{"bias": "none", "init_std_o": 0.0315, "lr_mult_qkv": 0.5, "decay_fraction": 1.0, "final_lr_fraction": 0.0, "batch_tokens": 131072}
Each number is 500 + 50 x the weight over its row's rms, rounded and kept within 0 to 999. Layers, rows and columns count from 0. Numbers have three digits each. The size before them is the row's rms in percent of the matrix's.

# layer 7 MLP gate, 1536x384, rms 0.0365, rows 993-1017, columns 0-191
103:511474606421497530455464516428535454502548487495461417524527547492449498452476509480573434572474473473484508426517563459506481561481511465634447511466415495479499550476541524463436494497374471533428482445505532488466495453544490513484506511478517479492528478562487507502446563528519450512491559450505472438482481548435569519430457528474494534476486565509533544509453554592491455576496581640456527631536531445555490555521400561517556467479523403457447565526457541545501473586460454452467422382540601511453534492535450556508468402466506513420539431474546526462424529528566392538
092:570549566478501455502450357423491513520492550513475462492470493482522473483373513513497486468495428468476462493423594399488549535421551554471588486515510532562509492505476451534521412463462511511533558501531526562499521552451552497401444474538563537492545489479538555572521477559595464541559526510629445491521494575534446617478579424523553398447502482504448457509463518530522395571559608521475530518510521477643433409538458482513462440515471530466458518507584417574494531524572552521377512407525570560589607503487487531525433550484478523488532498482531597398541536491465532495
103:475468473515486530530617644525552488484542472485544548460538495550463489512626549488517475555472543467477529589536488518530545518466504467508399498542518399490456496561476525599481537379445515511540507477480465464528585582448556439528474460474472508458426545479544542647452465570465442551563565584476479481569554491494503463520446517614532505414446470509501444478541484585561504509538421551471548572471491530531550461518486464453531404517562488529509402400516471580478518507474529465445431417467521523566480549532424490494491519477553591551477450472561456481517485550611538409
098:539531469580477486438522469512524593499495490520497500513448491532490483539480499511496475494427574533465437532534562507526449560496595483498573461538516520445559481461456498447436524502418488479522459484517446419481468525507474427484473510480492474510467443560449484467461500559477500565534531481557517499498512437447510534429523506475563514603523420462512490417504472499600468577526541455602538376577446387427540502379556531531525497450456528352495507522464473518407566439426445474528511474524519583467508498392489544525543459571472492467479528469510537433492503427339448534
099:547484480420503522445532574462541460556493482397577459529496570399488566475545470568447490558446526573419382489428421498462510427530442381534489502435531462459505554565415485458513548505452538445491479484559487507531487464511511522465463418509429524480482583505556554562489466560481476494451570489460499518494489450461411550491453534475444569545481490432530429552443570555390475463553499487443584408529458492441515583402503483504559463560574456563471511485517591603462475549406489635452595520447462457480586490520492528552411510469584448416506499465484521516432432534533379425
102:493524448509596514454526520509532453512554512500466515538552533482472498448483491381486563528409533445512580532456456473476539540578505432529515478552462511458411485474564530461581461571573484489507427540526581534348489470461540474411531460569598509509525522492484540444605424542525515504567475442495482518523472514463518442568444478529500521573493537503531492504561552544588497422498534498502540418594385448461531521526508468528541510481492581418488390520395474516435498507510496530539436473438541485414502561500527559500622473457444528513495445452541492520479459503547443469
098:523547554532505479461513534491516461459433445564483432537571544430512572508544537531455528414546466458586447543453435590501542498526543487585418492559472477521523440462474466519443462593419544500587615470531559495398522517473507552483474596436436461418436461550500571573491541513488498576449535541507431501413499492589625533492424485462516525548507517496381552523470489555454511431500468436424364426496486500407611573517486488566511516468505539570579527493514534513541418628385491443467520435519464504499397474620471477566504488479592518506443395581531561464532586549507505478
110:559428555458525420566457505536436516472506507626465463514540486527523550511471479471510461491556534497414389397501484498573510531467467493552600583442480469535562509513459543488534534578479505537519578462478538410455460582461551513515563504486452556423467447448453539555525525581508515501513482412504519447505577574500444552579571491533487524612475484539387484460510554478559535525534533484509526518464525502554483579485458381513459567576483614467496543473444508528499434547450552414472527431513531546515503564512534470411457414574584452462581513421498516482536475575463517477
105:514556485610521580452500470529500594545517394451508529510538583522512567569492450534475487526510576458506517471461555581483493586513519469510519524477513472492498462547497496429513563482552501427522457563519573470414543421511529515459512508533491439521466482463518583489553519492442457526530481536504489495455419451556513463574421527437523534562424485472502513475541508522494419580455457605541474497522506546502452480569552434546496479570511481416522480495510419513553432449492524544476432481564467574541586504577463503515391410570496417494455524552523589460558605499522588517
095:475460508457459574444554468474565658585469516547493556545508485525517574494460519509478501463513432439515608500445503480444526501552551489526474465532438525531572548395555458518567470378527550516554538507504554449533493476545482471518524512471533453513495449506488529530475545520483436527497548546534527417491482375537491582492558513423509534565399486498482488482553542461467525525457464499500509540556563546331569516478513512514480536472534414543523367502520500535531630569553497496528655538545496465432543593446538469488528564583500471456501477496482480477515457515544495549
097:466459588466424454502526499514520439525527466461542411475408487485428575508519586621504548519590487497504394535514468423502441548471552532517462414438464493515471466502532524473568436433416534517480469493502531517563500458365529527503556561485491504561530543531502582507481460451529507470519493377496390515470464522515493419528547445618552535531464419494502437555475500514509438446523469531510545516458480427461471452465532379515575583473449527573532461496452606528558534530522507466470532508524558493467537539625469492525513536490432511575538528559455497480522431600503448483
102:450552462572488554493443522601568541473497558450495530577479481536525581477546486567489513593500533432430518609494514502427515542551567475460507536516497478507530509483483514473598497441497615382515421546488445484506451513489523454500441478427448457519515575471475425514432383429509411499398511448429532486477498510517479519583511415495503458515642478519490505494573474444381464511578589525538546563569475521491525607486509480516515518539401496461438494396493524411466485565591519475507476482486562518403551448535571458534466503471499515451550499468587481386467493474476419506
103:512477559541493448516482438477530596498604556591593506424542495436515466453515501428455464469485464538469533488403525512500431551494549523545530463503509588527458474509492458505583452498584523480493532498480570505534467484501469425553474622545576459477548531450436532545434457443541579586488454528479462537559499435457558459426475511448428498513456563586466504495493495482464439452448472543457530538508476553487425498447660553537436423488545507521565580491538514519482535535416519523464545466562526424484458388525509342498468515500540528517500445542615433515474502551552517446
106:494540332491547626436513515528488450546580488522507472545411493519558528383479454543558545489463478541451388490582520515502431484421526548578488451515552483434518446446410407496567480424465387570533487483501501590491469521506536525547482512456500438553539549576477549559413523464484449427490500489445448516461479472446472573636551469494474500564521457534465504470432522451521443511479394546604412576547489508580473462493521533563468478467459492547440488513517431426473527476511499467472592572531458543476561413516536520529475562526515527500489502462498532483554543555436456421
104:494491460378492601552477414540479486514431447572458482491521512524448452513451587490497472466591555474436553519556499468474545640474427510425502568469586472544557514425503457467516517424532463426560496421501557609527480432497535433483495482506527372458502493576505453514492575596502475461559584498529524528523492585506471517501527517537471494555483477438463492364471492572476447536375492452447459548467549508498461537453542515484416483501465558389372485513553535506466569509559437531479439519419457493471493527529517501543466455509439376553484566443494507503496490493506385508
093:501426546492495521587487487458551526438525554448506542497498520385560533411483482434419552564489541433481590542551495499463568519381528442486551478462530459487538577471518457507560544520444469526580519421485531511469504489469562507536517485462569424471608409522444503476567521519525452479426621446468421460549521460446488479484562582509497534384573495502488504482443545499460480396440489472595490461456497499450514476499565524641414603402571525549549471564354573477511428462486491491495438648473524409505551476470529402542485387551461480485521464622474466537499543460439449611
095:432416423535428580494610471478561477499510493559489513580585497549462547459448518455584556479484465496492475442459541486426506549454496487505567524531488581597571531449524485549501553521473402518512516461492489542621445471500406481476599530544460512438540479485482456392474472603390592522466482461478555518506440380560407576559557510606520521474501462499637525567501576531508552559416504450555490455494500488534525493523455411475427567487545570482573559523527614536557534452494523480467541480437477435462482462537501564556440478508510444506359497494560466474499472511506480528
104:570525521455474526570475503453561541495449527572509548512360473572522434573534590463535497449541505524537466569486595483375442526462436565448525491484549481537520511504394478485550620588531553445445492517540511523452515472496470494457527447571428536557479501466566396517549411505445445397474489437558515409539446441515508480558537469476612442476571448440553582388464475454498519430460376558515429478576518502500476498532572527442519555550448589571571458523517542591433511487563571405470492536481538530531516446409436491462543404529479481407466437423440585516474452445519573453
105:537474551473377501521432545540523571531475503518574478468462472437582561507498534418518445592510449456536518407488509535553525399594503474502596446527478530517484438475552524471470478455530455449415408453477443531578538512541486560555464511537551512546409544506489515509435520540533423491522559519504500402463557512499540526491493514471463557407559433430439542447461623456510614452413520480589471399511460521465498481532542495510501577475517491438446527515504522484440530486588477528506557433579526557529622429407562503527496496435454411439424509562478559471422397452399475542
100:558424559437477545401554494440436547416452565523500531530477614455545516455419524493632443486537489512504495446477423568560490497505527527466380487510527555454478526464539383502522507557513496483527525492554477459515567515568493506478478458552494472491560480518490521472598528535523511466558469467479549450517424516491569551437519485555550505496495513523509563448489495436470533432484475510456563478472518566503504450528525468435536403608467550518434472504530525510449536574520582551491483524544451545537475527592458523465574546521488516421519514459463433505410530523467489518
097:451506574472510513558427529473478537486494523428583653487555515551467445533460490539511540413472471455595433520489607521550566519452489541466576507486421448571475467447560482544454443617514440455472509534401427525544510406600474495471547470492503430500509423520480488464558396555597475542577530572562450481502517507517446566510557496464524531515579582407493488472488516409465585570529592516505504477529490530458455510467502495496481461486588526497519494456497497457486463487416535431362466548505513526563501540557466498620440501570441446410423422546499506457497394464428529529
103:532545560492450556445586537559539412518513425503555447513490542533528478557446533526504483405542467524459516569471541576464548577514475504475547529413472454485522492479467363528541421559455508489560522546489434506522505518491414456485478567481376509463558452517489477497454504504481496459443496465500535524457460511617523544564542488451512510456481515499591511551528560498591464519456488493555489534486468531536526467536552524412478500572471584460405509494483501529522537518422335413503519474456479523513505558464515579502522586569511483505571505404469491454529420482525421426
094:545490497522421480425458540435480597545488521459593471345508607608497461549486541429492553568483451408517586536380507548425576521450615427469485455495497555506520489558552488486472489474490423473482447559471529487542524474482444568421531600498543568503494501512483463445410458447463408451405468525501544463575428440448454549414596454448501517527417466488531499490490574549481405467464537450473523462498451525476454472505511455554456568463472507557450503566494526483510471602536474573504535431452528478495511496490572423548527482470448449531563538504486502493494478510552532490
105:471544525522483424522462546499601459445494433462570470530474480509434566426442495414518641516609511608561457508575534431513523561524559524532460533433434534488437501552446475412463449525493563463522502506505415482488501488516522465419478499527542491557518547417484565499482531498559505509540557402515555453485456445516484478396578420533491513507381458496490493568548448474558408577467460413468481578599537360489512551479532490550491468502513476489444525450574485482565445482476474570501411524443529490515549403462488495522547521477567558453535468527552522488398527567468520497
090:564529485504455494527594399524463557576437500666544574545480532486544559500560506466457529400538523505483583502567521448572578505461507494467510495523489361556529528454566478571404577415455493552494531491537412546481471520552571523556518516567440531553466623520420511425454559532552494585514430448528466444515400479517394565373559471443426532474539459566411390534583434451450533487445409456475544486515396509539515491396535480522464550553556519493565452571541448579469549498519477555472604442523567646427426559436488517532490516522497556512421484408559549444456511573526543480
# layer 7 MLP up, 1536x384, rms 0.0361, rows 993-1016, columns 0-191
101:609514494456616541558495583407578555583481520487503543556500538471489562476468514455541548440480457547440516553499510491490443460491461506489510614517532524412503446460537495471454559426482480508460485466546471486404465435433552456451476505438513505524513472428540486497511464536466405499549461578514563414486576580436477491439493602511454467550503522557472557459453495453460488524490506464465557534475481522463433503499448398512517472518538473489529507511445486528602412519467535377532463449465607517560534483464408592505474468579557514524467552428499459472490397532476333466
091:475503375477464414578512453464508468511481425447520447548540491549408406492475472451457535543496494499522502510542445507569503390425397528518441466471417413543415451517473486446436544539555469551573482529539457381553505493472626474522475479387541547435498488513534598528390563461480506443558570490469465593506462553501529533575516465498545433534450554528478521500475503602528575500448516492497532483503476515460527576456464431506491523554377608532543518486539493489589585504637509454471440479527563530571473496594499557483491484497493538476562464547419511544436474412395462550
105:484496605461470515457490495624493432495497472538420447568543538457464524547482454552542509539541526515512476460461482432434451490503475508533480582487450438536484538520419448482524440498627509463535434510444420495505480588437593460546501503475510524460501519389502487572509477509592495519459416525555437463553552451537474542575538535552514397402505529522474546509510569417456428574591455444538468426531434365408484567496507476508607505479460447525558531548497461499470509468476423446459657602420494414556431501443508500511525455417440442571545479473480480526451462427528541540
098:457458595472412509562472470497436533446524518600467448462524523501490438481448453603502557502458499496465428474568575440599519538482527496534533522456376453563431424495436502504542444456564544463451409524445423467529542381506530528479565428481435477579496418498539452523431494525423455491467441526588543526564504451479494512464376466379465444491485481477550523515491580448516501512520477420510529569463533491471450374464501529517401506534496538503546434357494495510487461483431487481524396520556486512506522459557564575539435495451500482502555507497465467530498507549406489518
101:459436481591511562523547523587549576536524398430567504493542490458496524597574540509524406536390469475486461514431561571484523483506513454371513581461440564549501525562427462499552453444490485523490457475534480555552502567427557611575542498598479473497445515473461552436514396548516427466455578488515442465483443442626519528491460495489511511528517475431500490466467441523498526493494538495504477455416527441570568483493474452503447488479484374464548486434520529503556503506495536500524440446528559551520545521541425547538546515533468467445404570451536524401512526540581479490
102:500526491413484493450438475457510483517561527497500625471500349484467499494509517609432528454479458495480516536514512404587567591507532529540483462452645446584460444476524540526501597435508443447566465431498440462518340504474457519538455514576489512418572477407417547590563548494496467420576473561461541442532538512519511556454481457524459454447462574507539475435521550542472460600484498494501470592630407511519515523455447517490529428480515494508548495453483434570544601514481595503568494543496417486480476520424481438475478496583467434446492554531394616558486484474452474465
108:510537564479575529556513537505423556589473534436476503395430507501472487462431409551456471647451489584445425505559532502505461444483432571435568526506510482485501487611544489469481417385530503536413337471420444415518511534542478412551498414582527507432562471498518519465479548557512572473578607466436491468544528507431498570468532465551494451466623449598452483488570539452541468527562505476552498464521488506484407387458546480453457403556476516487506459529524559476486551475505486549443547547532447562506518495502425554496510539537404507494593528438534457569561467529488513572
111:473507531479485547428541536455492539446447546510561564520421582502523525611480499479471440580540443580568540597499425473445379501527468480431437490559446487450631505562541466445471470413483519480444439455472544453488521509578427411477448519497517439509562624533420480494588446405524566478481547561516462563546450527574526399430513524508520540485487462569560470562464440485483548456531615541539521471549502526536524472470543516440516479532428446522496521471526540452590523500477474593473456524565487494478456463460538574449551585450473438443533505535550509627513474413464511443
103:511499573405550488499613429514535397458430558533548491535503467465533485485376554493622514542512500550475477583487493461475546488579483570359483418564471537456488500486484500428523501506603536574420555391439399493475436547503479537497538423522483440465500442571465520439569464526533560464460537500445605561407539529465534406481547497537474493469586490492493545478543506479503531381483525450452524471510492632525566498437531611487466564466449522524380454529525521501503544485528543446609500525479466518465468531513486491523520511503479543477473553481520483520517439488422453565
099:473520388489453569546456553485542578469546488461582508479576563539515485464451501390470489473495498547586557559469488559557517461515450565461455451466513423378531503463511567596521570526476562528513473464459432533454500508462572508459574521511463460544545563497390470454526451517510509538497516549511531512448467524424531404526534395461494510542473457478539510554488581438576514490508435448457403520549522431498478475471448578458527493515533524478493423563422573533432513601451354440482458495490460473450531534500500513453399489467414521427460537470483465564402431499535379518
099:572554553504446501539475464518442425438512521474469434389539486512539490469464420421602457529538554450523531553422531444455527494438584437463475489523556524473404477502521378538496501508495481456426481525444494526489547548541452518504539471520541592501593489475513486447550489593470507463518523480517551577492549529506529513488493487466462493503568504404449495514480549463454589529553525438493492516488555478547411472544417501388514437535458519530478368475453444567525569453491479441450452467487438514411523432505473562462542512484578428489550566485487533553403524474398565507
095:560382477482568576576503401548462434538586551462439548531463511490561522544536596466499468483556557500493548413505479528484488464501438555477557447514504434449520454499446539495454533470541364509455579427565426537506498551528453414539462551580465485555527475502462479524520482507477449529475507511557580443453571419536444473474587489514578519510407487435565486558356478457454478459451471498516479564446514537531555483519530564502470537545462498478502401524499518476386475583581449509457496519615510514624454531418495584445446496422564502619462477491537514498473484441486660572
093:425525517473511464547440501545508414442505527545407529479527527621462500562499462474449480527537538515487498462570440482480517511543467483480485545526381470403586434470536558437505529474474455471481559544482422397540494436517445470536509504377479530476563494524492511470491521610603554475544505438556602469487530470483492504637441497548485494498559526439445487510490445460518488483563457506567486434476484443546562541471457439465531546486514462455464402486485441420575390548561447441471488579573550474463453590421445548538525531472584453536474467524514492497556551433458479512
105:475529451528496421496489487523462533425479582421479505571485407540523481504499495471470510534574595479564468501455418478473532515446471557505524492478474552558473516508505597458472514483507575451464503565519535531556462515521486533468421525542514501496534504410538490385563395434496568426536470565550460612506517509537473456402463549502584527473487438554508536516625416512437502522522539531481479385481516477531497543510381520415560559507454464415476537471568596476556411442432582517546458531491456531587469505568491437472447601561587480560547450553508526466461530487505519508
103:565501582439506532551507466492497552579513522566568511564501433537541496516527489548444378574490504491458545461422474398524542515532501512481494510532375479450551476588525526489554568487502419414399601439469535412559495558584469519529455590485519504462424540565567503530490506496511496474505560345606458441467445466475479488599546547555553444522538503480561501590476481560490488521490455472468401484489464518440443483553520501501533501543522534503518502590426492585470451544612398491511511509478432454525542445481560493480504489572529438577484464548516556429565568493495517507
096:520523473503473470527427489496508484459445532503395502420444541514505508579435476519547428364571510431560455347448462461463518490528496443547496484491490522492412470526494603474448446477527543494513466613572458508429490441564515475532471542494491551490415520535607499603427566447491540484557445424519524623493479572491471574585371470453569406553411481483475412674566374420495509560462516495517561500528518543515494399470482447423529459546463553583511430519591475474521481493423526454484533357566507502561521539435443506505473568478507505477568516433487537454509477426532468458
096:512538506499378566529519447503578588474391485485565516489570521516415463574527517494520495472440556561475406538476479507555512562445489413436413490451549529533414519545533597545428539498546541575463527445638462529478547468458506520435406540496512442502461495527400484480509522447466442480451484541476438561600511513554515487441480534460507602491502553606502486460545501430458464537488533483472499502560545488571525561498453496496494488447455432497528522555484537486504534470547494505460514592491501481466475465394585411479455442428524495507479435507559469594480541523541496437
106:542504461422351501459480449519522604498407522608551508478496468561432516571549527504450467504485459548512496590473513540447502458412463566374446478474546538540536495436561478583506492473467479490492534444460512479539548443573530533471491486574620470494440460524596435457467576530426591389511495512530508391456500468513468523563483508470544502498451442452470475413459454495538557547486405451531511496497499473554448480468384577513459427461543510490395493528467495471427445536486553426473501522464459482508465494535446493470508539569444554566485534517460561453433486427505529447
098:565534527531400445480493503489421487507496456490425496513450492596526491447460477517472579436638445512447438512402513406480515564585439481482494537419399386512556455481451377473499486489469448427596541462465533594439436499554607489480531545467414505513567453511487527444469537555501509501533535583597514576519487526574448427464552504466460527596454500520495370505499426534519536554458454543407483446505597500403431593547549486519487525497538560534487452539470402504417458666476451517480534469494554593575517498496506519449514552531434563475496508481489467562521522470477540506
099:513447474540531564529562598515573492469582487413420464517599462583499463507470507484476494483481520507519476565456521505471531546531458471564559553535502446508449528513520631451415398422487506600488559505467590563503569407500537497506564450460527503520530525506550490551426538491485574529503616532564478596613608506527424499546453469516458470600485555338510448524553510470538495512496620465465410403504444564495388544520508464476502503452521478467483514445522516527535505449541446459430603487558606429455582404467570465597423530447558456576449435453483463562448451406466465613
105:507500456504515491497536501482469527516410498521504498530525568469478538432517531530551383506629586479470538557495425560395494464471581575498502516436557499454555536632493578451508620543489472539538470477506534583564465513500540425498498520480423533437527530482563469469521516494507543594458498459463503515392442512471482423556509491453512463496440526605487451527404532553496434540514523503518531522495492509499556448466449398588547532546517421608483532554572524546556464594549478547467477483496543459569509569520433395487435446431519487595520510464560502584529509511565547472
105:489573474472463459486547562524498509402455533508425585482485541521483552441471560526472496441461496513392576567575520553602533586453497520477523463452515545602491463468466512529562500468491456514398524431557536519540440570515519447443599457508555510502556584462428487374432593443466400561526522485593514460511520476507541416469475467451494478538471472471537532525552450432505511469541477514522506441503551493527503505437511506452523527497433517490486407538498474555443518460536461409447500482544576498488513593468509487550509505524482529436461362605485508428569530546628485538
095:451499482551495357516471480583495453527552418539555466478418551512412488454378539537530587524611574497484573581447504549430536463486546512511498367476511538369490478488575505499452467571453464515508476473487586504504460429574504486485499522569494560473483467496486441495563377426477506412499533500535524520482469469454406494426460402406505450414418515522584471454523538497531476489466477558489480473451388395502529420563510496476528542446418497508574460502427486510470507545532497550438536505531540509548526491529431444494346492432496540567477540459492435582480585550564495485
103:435534425458540519513456576408455473535623473471481498575539585539455521434537501495488577503566531483506417554486534482535541425525425505576469523429472586503479545489481475564471582527543522479547458409604531447476496529559522500489481500512451467560511512451519486437447469489532447513524537540591490473459503390480501478398603508464596554497444459522490496543553481438561473484481551445470464505524602453452511552486510443453505490451467517488521575471525445538525405485489486568455385487449458485512521408486540605541407387473507562474577489527592503535385468531507543554
# layer 7 MLP down (transposed), 1536x384, rms 0.0363, rows 993-1016, columns 0-191
102:458525522473615480473414487536613405432603481473543529511471503478514460474506486448586561517476475573452447555460495472568514486455383477527417543454523485395578502446430506429456526432570581525515555573467448439494418411572543584476506505491466516501447409463487459521435459501524500588474447500523484469464452482500523445516457423473474432510433518460539465546533554519432542486503529505467452599502532460560462471482527510457532543522494469529495525524481508527541509461542482489499535484449431491452521482554525449611369551534502562484389397593546509508473574462535459557
093:455465471452424610469485535489508433529545445513466554466460500470545530544449483499408511554495483512525413520516515499526518538439475516473463542431593576501554531487550601564639407484446521509448626518540545434477494588548507536563504577540552543482498447462467448532564474485521422516395387468476426458449512500493547536507493603509543508584441524548481469601485549513539463540539480432546442444461542356600541496362478503401472460522471490536466542491434575530511450544473444515571474501585489529439570452426552563588497455414443552564468453463601466466503495492526466383
102:501455532455447511563431517488429449578610465431544608544498459440515464535524534477445464511413497514522510592415517454540522586334531497481541502539488441537407472535513519457501424497562548583443498421583452439533473457524525462632441428508507454499507427455435522353553544460411545577542560454444565554535441513532456514479480571490515521532484491521472466487469458530442526449544495517571496526491558443467563512519443618520543496536468545502464425471523481537552421503463611507560558555546483629530498498537489487444440463537534545496525574475539516514461514492447529516
094:579488347558486530463454447501559618494453476521476469522474484543429527482455431485515412535521567559463432554490464499525433426418566539474620570484492516503504522380480466460539406456608437529522468447519475457500579475532528541519443490509442345557400435507508478527415489546467458495620496583536534466425470515427460492414446516589525512536389480430525472472487475561517517512511534501440556537539512390454568474474561541523449472468572538332510506499519428506464545519478522413500527515496439573565544436525475519465433429526541502446437405534404626501479526460478532432
098:509545562448476493579439436467456457496535531594408578540511463598436493514476499547491516438584467500550522456565481387530498524538584583543506537571545493494486476427576579518518455467518506508456524550440500444511470523544574476345546575476537559556556421642454474454513587493522510555501446481465516401525458528409490457443434444467509447529557533547435493417494541476550522551516418641584441532490477493486513517570512506594526489522555579469514561541479390465511461447484378409532463478429431502454510481564521509538539466531474481612543449529446450604493526483480455456
101:351479490457520540458507428423639425510534492500530659516500560446507490531486545461498536497467540526496533454498511461515593496568457510523406482530481440475504504491527480522543455490478511415541440481457493514387368404489499468507471559499501463301513539524475506403503482482538538534495508516447513440516514428429407475595444380520422494502490509398482515534475517496541509515544533487494508537537427490504494527532458504457518501453500517514437413470491456609575518465376486556658428505526495564465424627451520556467456380495483510481530635408545525472429483455621510516
111:551409494538449398559449545515391534554545467511483501426408450508532492507434403486435508575531451603542493516468564408490409498440413498477585497512531506535506459559492555438574460490442505492481421515499469446502466491565501515508364403534511530516558607451396479502550475445456469510511548508568442378447525538498420520513416559464558460486581552487534457503507448480555486495537496487517489440531539458488446450438458558430556531509468502570586478596489540501524556428425533540512451579461530529480499588462476433470437611473442401533499521544570490604464381556557546493
103:388448451552448541531574441434568481561452523568445458500477508527484602518468487483564515494383492500586630437513446465468521512515570502489558464495546461579552519516383439584421506422451503511526608503443450533502486496452499575477569493547497448461501501523472565473507544483469449491489525531534487573555378522394442499499504376496643521467485492537543507585462501418464411441480480494463530507538586492478423496429518576544509448489497538568467548476449416430552454590558521511516486484488550384476479524414586557470476516359433444537444474594534572451555520441589493386
100:521595447423477493494563592482579485510437519442618562423598590408615480555547438474387419490544484465534520488511560447464503462586460441486428515548397477467575490555540453525479534423459532456441519469516495500538462507484525404411526496480556524566524528477554491551560469466547463472474553530522432453457457519527455491498497532421488450447472479633542515541436591532452499470438531446522543451536441535619558524493443493448488408497490519443504462490586521547535466455492500485486482517462572494547482493520439513543531376449523526428479603530440513431557473475444537569
102:480407505495477432505512461542524472436433550430586451491511488537488546519537523476475493484540481521558502447515536457531494556451488496487558570520486361561458483585484411505418468565504582522484522464495457479515543503498512510453587554418434544530419614505464488471455541466421523417621482523607470567536458594476493542548457499451548472536550503528526512602531417487579521448440419534516468447466442424499416456443490554556546463521570471457513506386513445549553533520468449575514476503421448534486445495469505400548341429438516584509529497482484512541493483508514435529
101:527470468447565433438469498501427517457422463476636494534550474431485485549513489447563473478498439431428533565505474423565561436475533557465521423534552526539477426422448450553421471471550403439503474519445553485534510463406525411532530495461552430481539518367534459609437457408435490582523515609443457572512494546493509485482517438524533421484555417484522509503529505502488561480514518464481417523527502511559437551503374459486424502514658469524484570501540597610580397572503587535469528536477481479526506588581382473550343602528504540517484504466564487453555480630506475576
097:474441438410511526457485506489560552440525552474475561477488501438467462437504527438512476598429532427556530530569491495480484464498520432558527583496546524501543442519498472523451461506552520497559478462499486501463469507531556562500474583478502557562493408519482472426549507466484474537542534578392472490412531526533477443430472620491496354537551531548478556545418522472513468458435466512427539525508508523521500588552383552548627400504531507512561555492480527401462469472469526530472444522459505461560491559415536529503473472619460495512559534543498495421565536503537475454
102:565490594525504425523588488534557505560595428679482586499551468470397447572446507440401566418527472535548517485465505466460551490469440504499463477534484516440525503475509510481519496508539477625492508503411490541509543445459529561607529466495636516470519440472549494571500518569521515467454421531528517520454493499484470539566468445426509517457416532543486419571538472551521488558504498522423420457534478539589428478528437510557482491562608485444488461483541457443537486550447426482537550449469529439444446427450504480548438482457491383550474534534476492398543496474445476635
107:520429434581544520527521467552490608379527531542548465524523542438569455578455476423464507504515618575440488485522530480432547450547463479548539440486517458603524496447594583574471570591492558456522449591434547497525532596481517489513434459483480460514496465520480428489427504496507445456495546529544543504467580416477547415476470587518521578585512504445486422524540427556497487511464459500639513561499594466482520610504515445486565572481531569510576517493518525438449500455453573501520436407458536641625471493435445444474500554453529487434480433553535434493502471475486469471
102:471555605529454481520498418476520516496466527497502511472538493442536428529494549527558555458604568479515518547480468540500466483453529494490458589606523482566484487398501508467441456456533489525576475500463441535521491455432452493454568406481541548415515422482500460615548474522452475551425522504437468589400538412553542443400455542429480483508501544508358515416414464437535506521420526546477423563504443484491480492519454453590398510417476582486463541393567560477466484481555567516455542445471512509503440569559475438458579523416505475407541532507499452479452369459472443411
090:521476589555477481510507497509482481520546468537509563508583564423464589476561529490504495451407503592470507462541454519418563575387476460500429424478460445465562445479525492513510431503504512529484452436449569425426508476531424542604500492503513482468492437449446413452467572515447514524543611543499555481483524401497565531547454482488505441430536525486429566375462462515425504590524467508531456534568437459517573434566516525486526496519540485573451513499511480456567506494523464392499570495508468408513522555511516523546566469541488530563446446545565466438433490485525467313
097:540493405543572529511514507547430553502600518496409484431474470494608550468467474431473529518477541509540534517518505527507554471480550607504541527497488499464452489439500476494483485482491467474550446473497503566434510490447521499491558426521505517496554531567567500434510526560499497528523545528520576457480550515453481502550531535541501419541541487412487576523420490568482493450475533489502495557445463515519593550587509569518472461504556583435464469516576473579552508512471511511508533520510526519446554500583447538459580520548442433498528565370486513488566553522445492591
095:466552491492570381473521486495445524552503440510497475460577557477462559523442492615477500514480542558450454505556508553543483554523539449551531451439434574542497489461490510458485475523578571576553553516470423572528588603551513485546439518483567540490514558432479490433549582515523428523544460484491412524464518433433459535495528558561489570499575506589488462450555481537454544603556507466585569479429378444495544603481480411548531520515442358452435553469612549520438566483486469476582542432518581470542547517582570536550533472479433515343554558468419413463484537555445541456
103:488565522462421511516455508576486503511552416563675465496516457476434483467490564500521488543615553507525524527470545445540541378501500602496482494543529552576509526521469517533379509385511479375426460469490483480550464617565499604534564445530481548516549507530492494523470460575427543505518531441540449383499442462507445502551426489486508543417474560499566544474424379629411574563494548472531489493549485457477472497500520472543468475547489439443493411476599549465442511518472508530509576463466491586452491516423536480532494548442445492522457547534497532551435497476538444495
102:613402416497429471535517547533508442538597521462483537503592477559594494533535471455521478518455476585439523471478479468464554504549408513472535573521431441486498480478521475486532414543482424567439570541449514459446529439447487431451501405457512436448544508496506472498510490516506578454505518462620508487568495566532481551450529565506618486480566516478437507538506553443536574500529541567577582498492441454502508516520496433385451503500540476545557497512403444489493539461496420463414488509486526523487510559491503569538487476501458538558512496518530484408574486417390461438
094:477490466560528571497463435514523590506459368440516544603560587547618512454514464471630444492598569511483519509503381405480555494515427519518453463557565476428454635450455530494489559492450552487548374469498572455559456513563428493527482638508434485495533599500489438507571503494490468502519371495481507478473459604487495473463571456548566545511425555596464491464423525556451430438523567508510459542565523469459506498485517438567516533598445544546461485555593570496533462477514480601420481545453491504539467466505447483505541394533508388503510490492459563478463502557504633513
102:535479501534587444574454512502520570503488493566520593466461468464488517536453399450476444472435524428433510537586577444541480464472482494503564498582505516541440511539452558506586522435437418492587512543488486657604517517509558483487520491554623597450480465542534476560493555543493513467515503456607457401454579466518390489452421458568585459511447476495517494418481437499505473408477441435436603385543528471507494526494588460509523529484528578509535423500483467573403388380561589501499405548512437503457453548538468504461437556427446459484509457602480499459498388415525522438
102:578404502495472460429546569527492506442469521518425566557551518570552429478547507459575468468539508506534533553474583530471396537506365424452521575494487552488459471481495456566594448494582460552455389494490519447433468496524539504484500490525552480499553516487569421535540394524418558443543510461478477558527483545564426389492436558457563392485523546482557465446571367455633526521514471478500399505449505481510490487523480517411438564492480511515602422552516530491401561496503415555480515558464523543508460528504480573417513451432485393502446480468485447462422508516514507399
105:499513486627570523543451493535605358500519515548467472523426546465501590510468533544536515428475451463568426524423589506465557408528455477512447438473491482466547555468510611585555481485556464567559555564518575473570473445539462540422449542476379472539530511486524460430525446538499509476489530540453518495463525586490417485635392566492471489522516504506470477558566589474414545428388548513498573487420501471568505463523563478550530511470517434517501590443523484538437524421419458465508559401427467576601551456419585507490427453476436513559454527519454348542553471440464518593